{"n_layer": 17, "d_model": 448, "n_head": 7, "n_kv_head": 7, "head_dim": 64, "d_mlp": 1344, "vocab_size": 2048, "activation": "tanh_gelu", "norm": "layernorm", "norm_place": "pre", "norm_eps": 1e-05, "positions": "learned+rope", "rope_base": 10000.0, "rope_fraction": 1.0, "qk_norm": false, "attn_scale": 0.125, "bias": "all", "tie_embeddings": true, "parallel_block": true, "init": "uniform", "init_std_qkv": 0.0296, "init_std_o": 0.00507, "init_std_up": 0.0296, "init_std_down": 0.00293, "init_out_by_depth": true, "optimizer": "muon", "lr": 0.00659, "lr_mult_up": 1.46, "lr_mult_down": 0.7, "beta1": 0.95, "lr_head": 0.00339, "warmup_steps": 200, "schedule": "wsd", "decay_fraction": 0.573, "decay_shape": "linear", "final_lr_fraction": 0.0, "batch_tokens": 65536, "seq_len": 1024, "doc_mask": true, "train_tokens": 569800000, "steps": 8695, "dataset": "wikipedia_en"}
Each number is 128 + 24 x the weight over its row's rms, rounded and kept within 0 to 255. Layers, rows and columns count from 0. Numbers have three digits each. The size before them is the row's rms in percent of the matrix's.

# layer 6 attention output, 448x448, rms 0.0709, rows 214-313, columns 256-319
102:133117140125179118101114152149105126130119154159125159091127098121109132115118171160121161097133111106110118158141072131152110148149141147135143103124138127110133125139096122152142100113107156
103:128116109099151133132155108119129142157112146138125184147133068120091118091134133133124109121130092127159042138161135105125130114147141140147110170104091125142126145162133100168101105100120116
096:136140090132132120159095128141130138159117142152158143157163103145150107156120083156120131155111147133124111127066111114121156159129111096149152112116113132115148091130088115134114147122114093
089:142152141140116127133106145176146151143128162155183130158093120142151168140147068096141121112134143113140116151130165118152115125090140139141129141135125128098090134132100138098103085147144126
104:115116110143143104086104115167185086174120132141093114114108108137118159147117128158114110114124169163112137121160134083119160132147107128136097134126159142133128133082116121136166134132094135
093:105150136134140114156133145094115126163143120069142148118160151098114101159164161136127139128142145107129125154098094128114165136109160139125130134149114114150132093136139118173148158132151120
100:116151065071100120100127126130076127078114115096104156135083107137138114133142179147118138158134113165155151129149129144156128168173130155120071192130132102128151110173109143154125149145138091
097:140143147148143157144128131146096091185124115125105132126120125122133118113127124151121158090149105089089161123112153132173155129140166101150120132106105137111114146163090114116126135109101161
107:115094111121087148102110123138095157169121106102133122111119069079127143129113112154112162154133118154123124113124118128120138154157119127133108107139170135105113139152098100154131159146120125
095:168094133103143075132137121141104142106085114164140107169119115105118173119122106135139161148112117115140155100119188112137092130149144146112122154135120077125146122124168163130126121143110100
101:113120135149118085103143121133138135161140146129118110147126119135129143156131132115140110137146130114158163179125146146100127128191105120155140148120161121112151147135107150137111162114120158
099:129141113153114136127161126143121131114127150144162124109129103151113121130104121129112113123165160178129128106123126139137143142091119105120127104100114121145124117104155117188118115110141113
100:103137164136134131116193096126108089079145131174122104126099159148153115125167141138127147125116161113090130107158156146131108107125146146134165119141122142132129151138162156180135138151085114
106:120139146110103128109162163151081159099133137144122122156148122130094110107110133143214114147139099120116107118143096145146115138122105156085146139101116138119094115148106090118118083109183109
101:120125165103126097142125181168106149147115137116133120096118117110112142109102161172165101109090130117169121145128140116145107126122140087155104114132131101132118139140102119131148109144088150
104:087146099132127154146131110127091146130106130147090092120151121121127129122111138133126131160159175145112130076154152114116141117171118138111140105125054124118136106142169122157113130137133147
099:145139166119111084130119133126135094164152122136157158121102131104118110189141111142164135135107125096118081153143150093144112121145160139072192140122141090122140121146080167137106129098144117
107:157152128113115168141128102090203166164133109098142126078152120109161106141132143084125102091098109132091123129115177172139142133121112152143112092147091154116176115152122095123125101164142142
145:168078126149126110149127145112098131098125115136143128116126141130118155162113155111157119155114142121117112121152093104138145151112096148119134166146148144148141163167118083159068098136116152
104:145096103117099087130182129118092105124160108135149079116121080144095133134131126129102118096130136170108090137135117130145124162146149161099128128126148120139130132186139121120144165142118125
102:105127128075132102098117149133145126095140113122136121126130127140110107097108150121110144082104113115174089093145145137138109099129150109176123115111129115112113121130168105133111046143136117
099:104127141127130124129112101112084147145179113136139137073130104118118130101113098099136118132136140106113144165091165135146128116115133100134141127105140074175136167152147123118128138141154155
103:142095122094145117145110117075136116127122130096128132129140129128152101135107152154110098113130145124165166157171134124120124109152177112157102136091118126150180114159158118155139145132127125
102:134109086108167121103134140152087168149108159168123129151139117127105133085148135106095160113157124139141118131093125159115129140108148094154115112120095106113123140138184126148094123160135137
097:144137156129134146152163132167150103123096131109136165147076104118123169140117105140151148065081133137166124116108118139148134127112139129127151139156089135083172113177114140112142143129084142
098:140101137091100152131132115135102115087182143123133122145140109134207168124169099114131135131091113165138099147140112094096133115120121098142105100109132147101096089150130112123163131130120117
104:177135114138133140126150144077147089129119135124131119121192119145150097096106130160124150141123117111151131141125176154160124108143084125139127135147092140126066068121173110157165077116116131
104:101127138144169112080115134161171113090119121141130104150098127159135113124134134143072189109113182156150131120154126126108144146144171135158099159212114168114126140128123114132111123143105124
097:143087112116107126122163146094157125108140126148108112135106136134144186119142126152087137128123135141130155185142092094121133139125102144096121131119154124135159161173100081130147127140139099
096:124143144129117111118138153150119125138122153137152158183152140120135164129064148118114148156100148107124112140121123117103113143165153136083167116115152117080109089123143154139122117136146155
101:110099123156170110133106128097141069122136139112101110151149145140111092148154108136176136106130118103104090094129113079141152123135144130163140128129105094121120121121121093085122140107142141
101:126138132133089120154084105165168142168128152092094107120137129093150112170130166097165106151121138165090157099094115116127113106063098156136150137137116154129110150094130166133148165106112124
098:122155149132119132162158130161157105088132124151144139093103116159122139080120134137134116092096161171150077119112097132135162148091145186153172147140162125134121137142112159153131155114105115
098:126122150163112108102116107128071145099116135131118095140103110172142097128129166171122139185133105134147149101095120106168170122124187110104133124163073160160116119115109139091125087099134126
099:081119136099139128121118133104133162104144156145122126144101140143155136140116144114079157127085151123126107108147115158113143146140098180157142095136172162144116085149162143153128116133133126
098:124137125089139137129145147121095127144141158159148112131162105164062166133129127179114099178096085114150163135134127141133117128123120152110120134141128133100160132184135105144103159172082132
094:157157158159137134140178065143128089101144093082132162102134112127136124118131149125165117138123129176163123118113139117117127115099116147103127161092116137118117110118110120128140131152104119
100:123118121148132122135142143117152156123139109101124144136134128128130162074152124104137147090122103114124126144121144086110132139122116130114133100096151177109153124113094115128093150145125107
098:148110154165138152140110129130135140087165122137128130139117112125146103102136142139116139125134150098146136130122146112181142154123128151136165105097150119112083133121124127126154112114099105
102:136110160125165119124128121169145118157134130074149148099147125138106100146131110090158118127112104105069123140178127116102139118133154155130131157108112145115124162117161121144159145177093141
104:143105112153111118150138118096134145153113141094149056120151130117139119100117139109126107124135135108161135122132116144106119156132094122140141144102163123122127112149139160102146103122103135
103:082137184149160117123150135124130122150120073144157130130129137167079134103100110093154111171144126117088152172111085109147124123163148128116125104162114151149113098112120117154125085135143126
099:160093108092124150115089119119117126156124132127170093110119165100137118166123145092164152128180127116127127128123090134100166111128134169146100101137145126152114115131100128142117147168153090
098:134130088149141108124106118096069138209114156138174115153142132096127143121121113126164119161074141167146146118105145133173073151150124155128164154170123120119141121124131105106156153134142149
102:119089154120119156176122110141126123097150130136128123112126121182129152161103128093150119134171133162093095136157134187149105098119110140162106141129084107124142168147134112134092118114108114
100:121101151130149110118146139151077111129087134149108135114136113068151147074119113129067129146127157139144079124110151158137143107130123131133176139106139151106151120125127146126106074168143112
102:157140108121159143145136106106161104187084143151125150124155124116115142102135126125128104123169096106130153120092166119091137086112144110110117117146151117143139110152094140150130135148147152
096:148159164121140123097159105100114123093133108119099119103116107153158132125148147149159128115117151153144119152156162156137124110120154108128139160134142121101106137145134154122119149133143128
102:148103129126098126165140089186112143131110125097147134121079142176123091156155130128120141114174115156150111143157114148160119165163151150134127141083135127153108141139137112136157099110118122
103:122136142123104139173135147159146170107131105125155142130091138113128103094187118153124097096126103096120153154153117144176087142135095104153124096085114135154188184090100153090119129126135119
102:082114122169126175136153122158134132146104111111127156140162141113139109184097111120114115093147144138105142148127107100172096166122111124124126156159109112087111081113129111114103096114145124
098:164168157146135123131163077140105100160157112163089117112111129116103178129138097204137124121105135099154109094071135154066131091128109126137095108147112112076110164127113154111131087136153105
100:104127120150161112170156115097133130111135147131165116124104088097119130135117113111130124127129117153151145154159100161125063147141130134178144130132101112158137100180128107141183141097143118
097:108121120123130120150115172108122169101139155114150119128111137129135102118140086118134135101167114105125127121109139069122170169124099096141120143160123132141157112142108133143095182133087127
099:104132133124112073099113146144117179095100131138131129094128115170164111081090156123129111146140109142110117133149177173108139125126129119098160118144107116134126101128170156119119144134108116
103:114153095163140132167117126184066147123100153178128121119142147107096137143128131114176148136131143105130113119133127103129109109161120125139106102074124133117129165116174155131119129147122087
098:147118137115112137124128104123172144104109164161149110115136166123090124104137117147136154110160116087140169081089111150158086086124122109127137149068149145151129150136102102156075164120171119
099:093160117168108130097117133146143127147139100138116139160155088139131081100128111088157115163136111157117121164112138117129131100126139135122122156116175141116076122140091112125124112100134144
097:117131133149142088130093140110170137105148126141105154136106140126112134147118132137139169153124143137080087141130142128135115111156122144125146125123116100127135129088169110106157129140157141
097:148156139134152127140161120131113151148131134128153129126087176109160128070099172136104173114138114140077135122138141115119092119133181173074141132140121094149138103122096157148131135116136163
098:127102162152101155135129104120150134119099118129143155125139124170121108121106140121134077152126146140138111139095117105166124156120113074128130103136125140143060142163162097122123141142137143
099:087150098133121121116124142126168159140144154136105144184104110145134093126151072139100154164124130136153137143129126138166151139129160092113141102122129136108094141172123107137150117125122137
095:132139143148108145109117122078115122136115104100153135115107137121105180130162148170127163147127139160126144158161108111105182168095159125088146118131069090123116092142135126126098090150143094
105:130156148105175140135136120116152084127153125127096103151129119139087124097119092140159128102119125163110165141142110111103121162169128089145121147145154147175100117111117118205122186152132110
102:095144145135095163109154115121169104129096114120132101175113150104089140148142087116127122088142183159115132168141151132080123069099084098119111099147134120118098098090165160120108141138134143
103:143127125107139175145109114110118132133157095139156115080115114165138129155112100144164099078118154136156110127109193115133130104141103153098095182093146105122127158114122145104138121161130110
102:096125164157135150089130155135143132142117167055114127129161142135131170146126103128128155165130126156179103149151153158180141130107106167066097127114137117098114133123117161097117115129079113
096:092102095111126086123133167132137140163134157096127134133141122128136085114127113139145159179150098106143128121133106146125137133134197168083123148098112132129110076105139147139121116085126135
108:102216160140109148118133134097118099133144152143122126119154133147112130146110114076162109140128109164125087136141115117148129105154118141143137115153142093151144134123129115170155114111143125
104:102113148136107134154136126158137153158132167155108152148128132130075107096165106147134141124141115159085104131136139126180117109120136146163151122132122147139098111145114146117134139126142121
092:135137167135124122144122138143108133123114120157109120095097115104165125135162143149131108122111119127103126111172120104163166142151165100081120103127156147133104114155108134129121124150141089
103:114131139140098122130125140122136094118127106152149184135095130164143120134102123121151106129134153100113137116136139130157119178123124142085099128083140086146140117138123134124127097118154101
093:125143159125166100116154128087079162147116122099155101132134109140137116123120128141092136129151172097129117164149140114142164129090115099187148122128152131145132153112111091152126098161120105
102:108133099107146113127105145145149125125101111124146134160134142166118136144135107134162132113107088112121140127132142131129089099111151093106108164112120157128083120062114154096134135092142127
104:159113151161123115121125133168142142127134097149117107134135151097111116132099089163107143150108120102074148162197097149106122112120129069105135104135148159162125145110125176153159139107112093
102:149132125118133100187112144096125142131073079146167149089112111132096140155129120120144124133119084108149145135117158095076143157149143156127118142163120136142173103156086078097105125125117090
104:158097128109149131118130121123130127161133131159163080147107110097102088129130108072150142139102122154178098079080119127164134142157153098169159108128128120140126090081153121082125133135149133
088:111092149127131113085148153127138129171130101139164096115175123081121128138134106094143164125133101139095122113123163150102144101106131121105154152114175120089147113125155155111194094136120111
095:085138109141142093172170122132117123118160117150124133138140100163129102112153100118121137148127122106145119161136094094118111103085132119124113133144144084148134121146129068128105150121130142
106:119123128152102150089115116117138133121137120095115115137118116176146168154137152095119126130116129113145158161111133148130112102127121078136111114077129131137129144128163166091139119099059149
110:122150096120134160136149126119134146137121146113122071101154085118175159139123154137124098112151119135114158104142141128137109132186141133155131102123116120130146139117129108138147113184121133
098:132155169150107130148176125101144084103143128172150058135099125133130123121166133128147111121117134134089152125145106118097125107149077116133143123083087157116122112146093130153155139118169120
095:069110138123193131087126109128117164144096169147126105119147131142106130153136146113157122116135101116187143103123148124100125091156159143113087090107118129149118088188154092132118141174124182
100:133173122132122131114168111156162139155136150081161151089118133137076142140097114104138178122106102151127110129128111169163121164148119153147130136137115101140111096166148122101103134133112110
100:164133117115193121127173182113126143192164142100131139140126177112106117118083129153130109117131142177106127109167092107161124144136164106124142112102162109131119143106132135135098114105155135
101:117145126128146116127146095081090143097121150138133130114146122147094157123075141141149099082119119126113171113135116147146117087155143103113068077120127148106168111170138110147156117090123132
103:161177114144067099132133159168108140127096123142112136117137132140103124146115133135151118094158120134093125107159144102152118117107109136119148132084099119123156163104156090090130159123069110
103:095122121099141089120142138150145119112133142149124143133116133133065125165144113157106165103172112153145112092078129126129098116122104086123140130146130118137147132134142118164101142111145098
098:113148151122149122143169145168124124131131129092096134137165134149132097122144123093128114139169139124112156130123126101118150157103134110147066133126129137080117123106145117121122128131167110
097:131120121142149152143114142135130140178114140191112131131108135122124118146128097135111105123172176128123086096141130125139095119126112139137086130132092126101115147147083144153129125136114083
102:123126132149105117080163155126123186111118092094136136122131158136115168162136156129136106130155119101118108108137128116153124147153101136133119116162092128104096110131136120167138092186120131
098:121070147138108130144121144085167105150138095116139176142143173099150168159096141104100089144118129139079162105146103102136126110152133131100131101143122117107133080130178089139126125127139122
093:116091101103135131132127087085142112146145109145127116122128115138130085139140101108156113146122158130122120149119102122124104106145107119143139126122126100108140148123110172081136139103098152
094:119133131137135128132103114119137112125174112130138132133138116121116088166079107135154103125180087123085114155091086149116112127120147104122076141160126111126155114129111135137145115109105095
102:126109129153117117149091106100083141147129135173127128139125104114153152138115129142118087119185151122133065145115111100103140150141135112097160126093132111105123120104103122096161118097131121
098:145153099173188143112132161104138111126136136156116106116129130116095121083135116155129058137139144109127132104101142138159139106172166112168117095126155130067156125126132144119131146087148119
106:123084147131120114115134118125111142111119132187108114087156089081112144089140124130156149126160073158070142112137117113157128113152130083098122152136167118140100113102119150104142096096104162
097:143144156147141155158139162149155139194147156185124129182115144170150129101123118130112118137159137125114142107111134117117160084144136103122139150114137156101125152058141120098096145129137125
101:118117123111165117129142097105101132174116095108090148147128124164137138125086140109127133117137153140143161135127107131135135127126153083140139137153176145108114117097127130110127097129137143
103:125135133127110139099152129184130116143140122129105087122137130118134135150132071113115182078104156113092118125142119107117083148139161114120084127160145139155132135119167122144139146096111168